Part of a small language model's weights: 16 layers.
Each number is 128 + 32 x the weight over the matrix's rms, rounded and kept within 0 to 255. Layers, rows and columns count from 0. Numbers have three digits each.

# layer 3 MLP up, 1024x256, rms 0.055, rows 893-905, columns 0-255
142088111107093139147117123107146175127147119099145145124127110141157111138176166081153120098142122114127130237173111114130143077146103162086118138203097111157182124130177095114139169143116155173171083136139108158082090133145161122107110096120136120140113113097110152164133161134148193111138149127133092095125127113158101137163106157147065061050115154093127101146063199186091122159110091188120181170133127171084153181155143133118074162064079134170085100126131161085129099102129135072106087145203135072152123140159126086069118163062133114156185104142104159113100147114081125067076159103060144134121121106192143132135131090130137147056114136093142099144115131177180139095089084136109139179132141134088113176113118160128156096173133145134147172101138105121097134122114192
115156185142115063060115159075152082129122117080117074134091101115200178188120076132176154119107109153117086191075185138153132159125128174105167072137127123129151094131111034111138137088185138152214118162149160100144108110121145127106152165126147130141152135125181127143071134104130125114140154160105201123083132149132170064017063163124150073146116166125089148152113167135160091153132115115106152097109079179117136102100090119150109139133127115149165136098182126118080138108163144130104142151097091186151108116173093151141160125122098111129156150087146136089087076140137141116127130111069101079067101185151115155088159081161137196151120195165138079117128145116159149161089158146117089103165134139072121061143162083108115184151197124123109152099149065157069144175124113
120162132130150128102130120115176117186123158137151136114101102127212142116112106103063111115163118098116142215090131133134157130137109167133178110206077098130151119069097087141109150095088108156146182154139145116135125136165116102138106177153140124144115121129117127151120114155192129103178033096042095089176128099092122156133107145103128078095107127193137178163141139135157158147138124098171086145050101147156116171121127111126142142102081132125126197123122083167114157102170084159146101149106097126142135106100130108181136110119046161121123133147136143127131149100181153103146114120105133164121166177124083161121178082161084148147187144131069105131134182173127105096120127147105122118149212092128137071165186098017131134183125095061145138169193135137081133170137069
060104114088084094149100168073128135083118111143120126113134137182125163089148116137117179128178136153170173096139154084130214097123120080165131150105159126096113140139132077083119101061096161134125192109123141177126150154144191115132145097190099096150150127144197155137130150160129092135139107180116037182142130148141126083074123134069169111178145133115119196213136208089113113087140147180157193153122177128178159098135142136089132163061077143123137161187179130121128104098163137080123154109098104149133114100096121203126121161081151080101148120120096116147110142129125106122120117128134155142126162120131124139124140097140099158113161121167115133133110145152171188129157144013149092108143175101098079143140185160123071149175136037135161196162098082148094106066094103
085144165149091098100085102112146131147100088173156196205076052113171145187153114148141126121109164095110105143117138130132119164187154150140106098182036099139151080102166095171147089075118115159121148151134108168206119146097182125046127075138159089116115122085119151090126075104149151139178123127095072065142112148108138148100137159079115111156122110167109116112123122085127146118161107130146193134081124179200127115095158146163159150146124091138145192071206159125175105147125185117072106178099117125125114104141117074206140193129130092174132049168188113100132105166141157147115146136115136173072145166122107123094102094209117134106072134129160116137077165117170168046115122116106071104148168120151106115106123186124139146142106120129142184128155146126127138045128094
153080131200152172097082109175158088149101090126121139093158155187142088124093147149104183110155148114122070115066150175187177169118100067138077104126105105090142103134140078118149160124162066110205132115067172114112151146101145057152126115128151144159144128095162079081153135123090151150215158119148127097103080179203105163052052162109121123117097130124111190205107201105144137127125086198109117091143092158130146082130088109090112138080107112174123134158124105133110050096174132118105115070133122119142151150162089141169135205153082137126081057131143130126075142086101143131134134164145114143090175154160137164152159092115108120169180144156130126108162140174164091191075087125102133134079127129176120099159134140106107153097178132067166126100127082136103159154112164
101116187169152138108145204090118163136125109071111120127111100131135136150152127163088116085084111120193114110181160110151161119110092118161055134110102128116138116167163145128116154143147145105099129124127213131079096073210130125139157167078160069121130122112110152160126097094133107120106145110125135162147089148139097091124102119129128073107104151092114185108143132097179110149134131132180107093160123139165135088134065132097041112189112178142127108132145140112089168087189182126120077151134126124139143115181115171187099149132109081112100156176095144160088123106166098080089157099100111131124153130177164159136116129092134131086126112132173156056126114144184151134136111161112117171202132136103109150169107124127150182192112139118146128132117113118115166065123130
078060124089163137178158183061151146135158141111065062198150154188151131121114139087118095146185104112125132157143129155082112092161107198208050106128160106107105134156105057149132123116151133144193147144073158164134120111165146154171145173133124082192102127125131189072095153144159152102110152062129134153134129125112136091090142133131062110161213123102078110198067182061130122144154107083164184134144086180181118131152135144114112091167107123187112181135167134109162147166107062106070113097105155134123130140198087160108123101098153136119110097073115144097064137080133162174088188090104113092162160147115135099115094171213156111107139163086091129136129073130125141129114151086138086172134155099061107124137104112182180114104183184130129139099120082136178126118058122
079119143143137128141141142141126172096156172150141134121089118102108125072141130157116140154178160164116121122119122159118138130148134213134097148103133180176111092188145120099131143156134109168146082142183124141118108055169158122121182187141145078128093079135155177073109119127179122118134156129123074100076157106119164137124116106112102173137127135119153174171111160110121071096120104151114113120171114070157136135103115151134125177136148117151145105137158130148151097132167082126118102221128138153116160109140116107109098194114141040098112101117189105100108114144117078122157135149142110180137094123131183158135115171087091081121122126132143187157133189123117098094071137122121154178169130116133148150128089177148143149137128061102116174143161079153127097091112108
119086124106140164096151154087146107164138101123113134139141147133198203089092093094181129146107118107087144130087155113119167155182131104171102120154126169105140145109113128149117103165096121123147071127140137131126163119162114087098165093188176128145152147121154124067089113111148149075155165158159155072122135107133099112101126124116133064106108145153127169156136133125156129093130120089121180169124099131171096155119177165134129128146097170101164158119161140141104143123136179099077123095099090191143101142126115169169171167147119150113170095175165091115100198080115118126130126169065119129118053190126124149114131107150117131120187148159153154157154136121132093112137143116123123096111146082122126127170097185165099180116129120078174141134077078153126114161111125
109109146137159162150083108132095126113103137133114113124117141122120128137117093148157091132180111166130120124123067090094150119174106070125095140174080103124139067124138134138110137107118112101105153110125101077109093179180182104129223109147131087125151108151142138139125105154122169140128111149124166113146100129183173114126154124154088129096182113106103126120122142156158146091114095171099163109129110187169141146095130142109151079060120123197116115141121083068133124110194160127070124045088105079112146107154158105114106157103141153154154125103178162141184142101143130134169129159122140096152097177098122091168114100167112124113127107136119127144153152148146109146089150149100163159131129124133082159111096148123131137150135109103138160139130112120141129185131123
064108135145144113161115130138131072168163092161143112128076097149120111144188148157078103115114117071102112150117202056090138136122144102206099152143095098100110113139129116148147117106183123129177157119097110138122182137104179101124094123114152138182152129144117207117099134108131165097124214095148140122147122103134147166137096157113129104113105127076146103136125161070180094141167108132143213135098141092131099114056114169102100122148096180143103122144165095137154080094131130153089170134069106145074149134200125135139130129137066070128094138150127147103077136127153085169077133159090072175122123149185108108080164133200136116098145174168126142099119162147066127173164079122107109128167137140124116145142137168119144142157146079141082131130201096072107129119179120
090077165113147127124098120104111162126171118162136152169040123103132121115110135141100104135153163131091051145133094112138172172149151126155130116123092132081184084123085173121127112143092165146131190071184119133162143138134188110182107136123108110119120166169134084128109156193129098096136107084129144067062165109141141173105099193103141100151083096118092152164103156135157066089166145140091164129110097145151147139178128153178113143126112057127100103106146130088117101151176147166102179134118078113121144141105179153093127189137138133162116105166158040122148132082175141100090155153119081207115146106120127135085177103163164188058179124153067099069107135074111133087136101128098163066138147162123071169186110135118111096127149141099107140161133076130148117097104149
# layer 3 MLP down (transposed), 1024x256, rms 0.0407, rows 893-905, columns 0-255
109158176119116141157112130082123190099148178146109078169163122107123119101092098167100124126136132123081124096138098126109104158088112131126179155105115118105142152138114153113113111157168094114109111115145139117140094129110094100161139150092153112182113118140105173162139186122126111117128108181134124190146155165098104144067119097109151110142126123141174084148155098176121147140104104159121091110165084079118120130151145153140054113135106140085147119128148130181161112191125139098116124110108111210095133163147111173092111099148145078105099146156093140124144160115092086173135134146149121109133178165065185182138169171158125126121154094144112145150142122102083072161123118137126082134097127097169168132154155118106135117086102127126144085056091111119148111123136145
129148125135075090114143090165073126102106044190114114047170107108113116109136123117172146180101104097162099157120118199105154165181120152111100155170138135160140157149133113152157127125152093176161123073209126146133107117060111142098137083103134132150148151100146079156090140109132136144120080128149147102144150109135137091109110125148093146180190157072143130141099180149122154172096104128172152151097155135182139094096171169165060110075095142211128079141179137162111128054168101100114092133100145145059133157132082091114109144143069112115122050104172164123126076157125153137067115157139133160096160131111143108147184144111168116149130154126116172073125138133137125172069170079101107100171128190114100101123148222118158135071124132169118135128116103186154056098125091
104094182115101118126101144169162237068187114141145095129173157152115048139170145112160116157146145128126128105137088066158086088170155141148162113130131139145109098093146126068046113068117049162112112172118117092137167109098234166130155130105105152044165125122120118099155108132136144126114119077196122199155113165197097185094101136118112175159188096135113128124052145164179117086101124075106182167157141128171179093130077108092155107182146164150113092128094158093179155123158082159112097090175126101068138129158179135065134109101127102154175065084131091142165149129168126137096073146128122139132109144086106111147029125098160091041065162158136104119165130123122183164187167116160087169167081197130133126086091149158113166097100128135170131068129154151115104109112124
184111098117171172123163134220115067170149100127144145153100126100168105200136152074172123108128132091105092139157102140132122172144152159102112064149113153224155115102158100151151112155103117087135103183127137134163095109138059083179125133124121151127113171128098104116155163090133179085096164076086169120173209151077167137146168108171105112094142123098107119118124092189180121179147106097100070050126089104093141160141083097125060096170179097144115135130079118124128176134064069170155157141147068092190155118134152076136119057178059155145124140159114151120131158124132148119162129111116082072178121158162166149111095128112121089146118122074153104164137117162043061128075120174155176144085088106130148089098067116115175122089143210142086109094166181104131110188161215
095142140124144092172138125116132162140072105108109134186091142119135146113177084133106118109123089111146127106136140106147119121140138098142076124117126086131093144183151132137128116115072108128109116140166118140156104113143077157100126130153114106080116108127081131092113106112134119147153114133166162127116221173109116106117126097000147111160129166113144143122187072115116121122161144114121129134131123153122181107091152102150255135097107106092153139132143114121154119143081069105101166113123124093160129166092113125142108117150159131129164163147150148113194096125139143149167109109165110108159171099133099088152108140101127172121146138120169188176110130122144104104163175105143168149088134113126138146111164116124168100153138103127130140126133102130124105129090123
113144088137076123174178108129078115131152157144153082117113171119084169089120088096139090180126109142111146144138119168065131099152179162154128127145146092140133154136062212177139079129091124152089149093178116085137158130130143171109090134128100120108112112197126081125092126134138094096110096126132129136109249155119091168210173081149090087131128131105131102137134103054115089121132156101188181138104124150128142122085146146135151153022139119132168146133126176134119132104111101097160129154114137123169127126123159139085172098138128110105172154130154124136103099161141076164144137093108127178150089133135080094136148140176110185129108132120057207051120116131151175096106157123101151157132107097093151171115083111104084190154109183160191154115124125100178103096137050
062103148146155135126084059148115070174115149147130186162096162099067145152085054140150146113156102138155176137100115135149160137133131132102177137155140163185121148148160182107100109144101093188104182167174085138139127155095128149138145148113124126065105130173121089098194122185159127129106108174095185147137142153138191151110119136142117109115178151156147069157116088151116100123107145119095115131113149154085168129128108080143160143144126162116059105152153089135177079152129152115115133118151130108116111138188143119060132129143174150144091118122125108164149187112123140146107062118115068117120146152090078118119131172112139066117079102145134090165078116085091120148136084139172140102148132132139143098069119141140108106083045064127110080102161166159123132197137142
182176170104145152141118132149121126159136095094142149135173124129149097176122123122100193128104111129140076135128134090156152077119136159104161118126111116144133175112104111106078092078168094122133132086125100059150098110148070109145123104136105106116139095147186130177135128148137125100135092147145155097179139114207093148140113145100121107119088149153134131101119108147161143084111121133087113115104144148150152060076064103157139102096112103154145109122139125098141096122203179096145125185128113183120128078136211134132118186150139136113170165205111124170141091141108136111174114108128057159078139146143136150180154126145097152114138131083083112093153159096106087153148170056173204083089142130105140198107079071146117105203123143143115179130143089099171140146140120
135116109122162146144127070106150073156144139105122148141129117158134118170070112109122137129108118101137133136135166134167124099097084075126149152159085119110132168073137157111128098130117117149151153139079131096188141156097147137137089124119114148130167143095147144164134144135074114159161121105103112109173147166128120142085128174099109075183173142103138120129122119154146158150123112126120128129114171134055125147189133083103192102141119124120133132132132116107164152126106187103076206086138068126135078148113160132124201117120147230164115153130105121164151091130148148144093135104124113105134161140100063141081113087150161145159130143100146072082169080112136192174155151106170104082137114112096137104139135114108132115117135124133116079093078155110137103158137136
137176101154091130133140131104132125073108114154150122131126129158098078167140123108112148157162138109179129119193129127145153108081122136152130172136120063127119079114130134128165118119203185112131165127143147125148131178076129166144085141107098119103152116120157087174129086151095150171105114122093106153140159142124175116122107128126106167107130128095149081147088130109120121185115113147136119117140201146128145098130093131108087143101140107190129123155109137106095114119110099162174114143099122049132128119110160146128105145141117100150087107122130133165194079194108150109085143131159121123145200105125128126128153145143133090129121157152122108156098113094140144139107108087121086156073098179146122123101146119103125105157116135160089127128158103156149134130147102
111172109105045104137153134158187128109166142149117116124158138120083149106124146110125166098089145094131089097121168136188130128103185164115188137093148168083113198088139096140093116150146125167098098135104141189152155097111087135133092154159105165177099150135106137137158186105098122142129156097102109145141184139080104133132075150113147091147112126145163143129119135128100146156149132099165156134073156104053150106178104146145102186176095151095112147156137180156141144114053116170149100139141133161113110160083082125124091086123157084113150149150075131084109118161090154119058104117114108145091158057117147186096143161087117122138162153127159101128092126108147152081171107119143115124135169142120182119162152106145103131103123104106101080128115119138104127102146144
138138172142139165126180095125134118124131104161119170136149133162098117173180095075167130097127140193145129144111077109107119129163124122135121133183080063165205138164128128137177146102098114140198171129077169076090107194088204161137133112119157046113089166185152154118085177115138120112122051130099078210105163122115125035133140147142076179166110130119068054192122138168126120142188149155120150147104141108151070122129093105089120149085058107170074152174153096148119125172103167097125086113101127160111165108160159095112089175192095068127178105172118105204134115145079092040166125134171032140133115095174153105103205111088147156080119069091114140181124091127107160142099129132114146119091146149159134132121165107149150101123117096112143120107144136127148108189145088
140170104154084106185114133133131145131089144125108167088195141098130111175133152121161136129104110119142151084169134133143131126121103124139164093142159111138128180116161140136178164131084112115156119219074143155167080127122058151099150110125160130127148157074154152123144099128099167167120109141130073143127134128125111128116160105087091129081150110186103095106154111144128164191072084077208088121145066068098121102093115094083223150107137138093138174130091115155104140081148127115185136126159147100125127113109127143135125082059089175105118122152074164128137149194161138152140090134110175112110176087162107093164082130131144108164094105094135184145134062165155068142164193112155064103108158108139085110096127129144173152149116135111147124130114153073097164126178081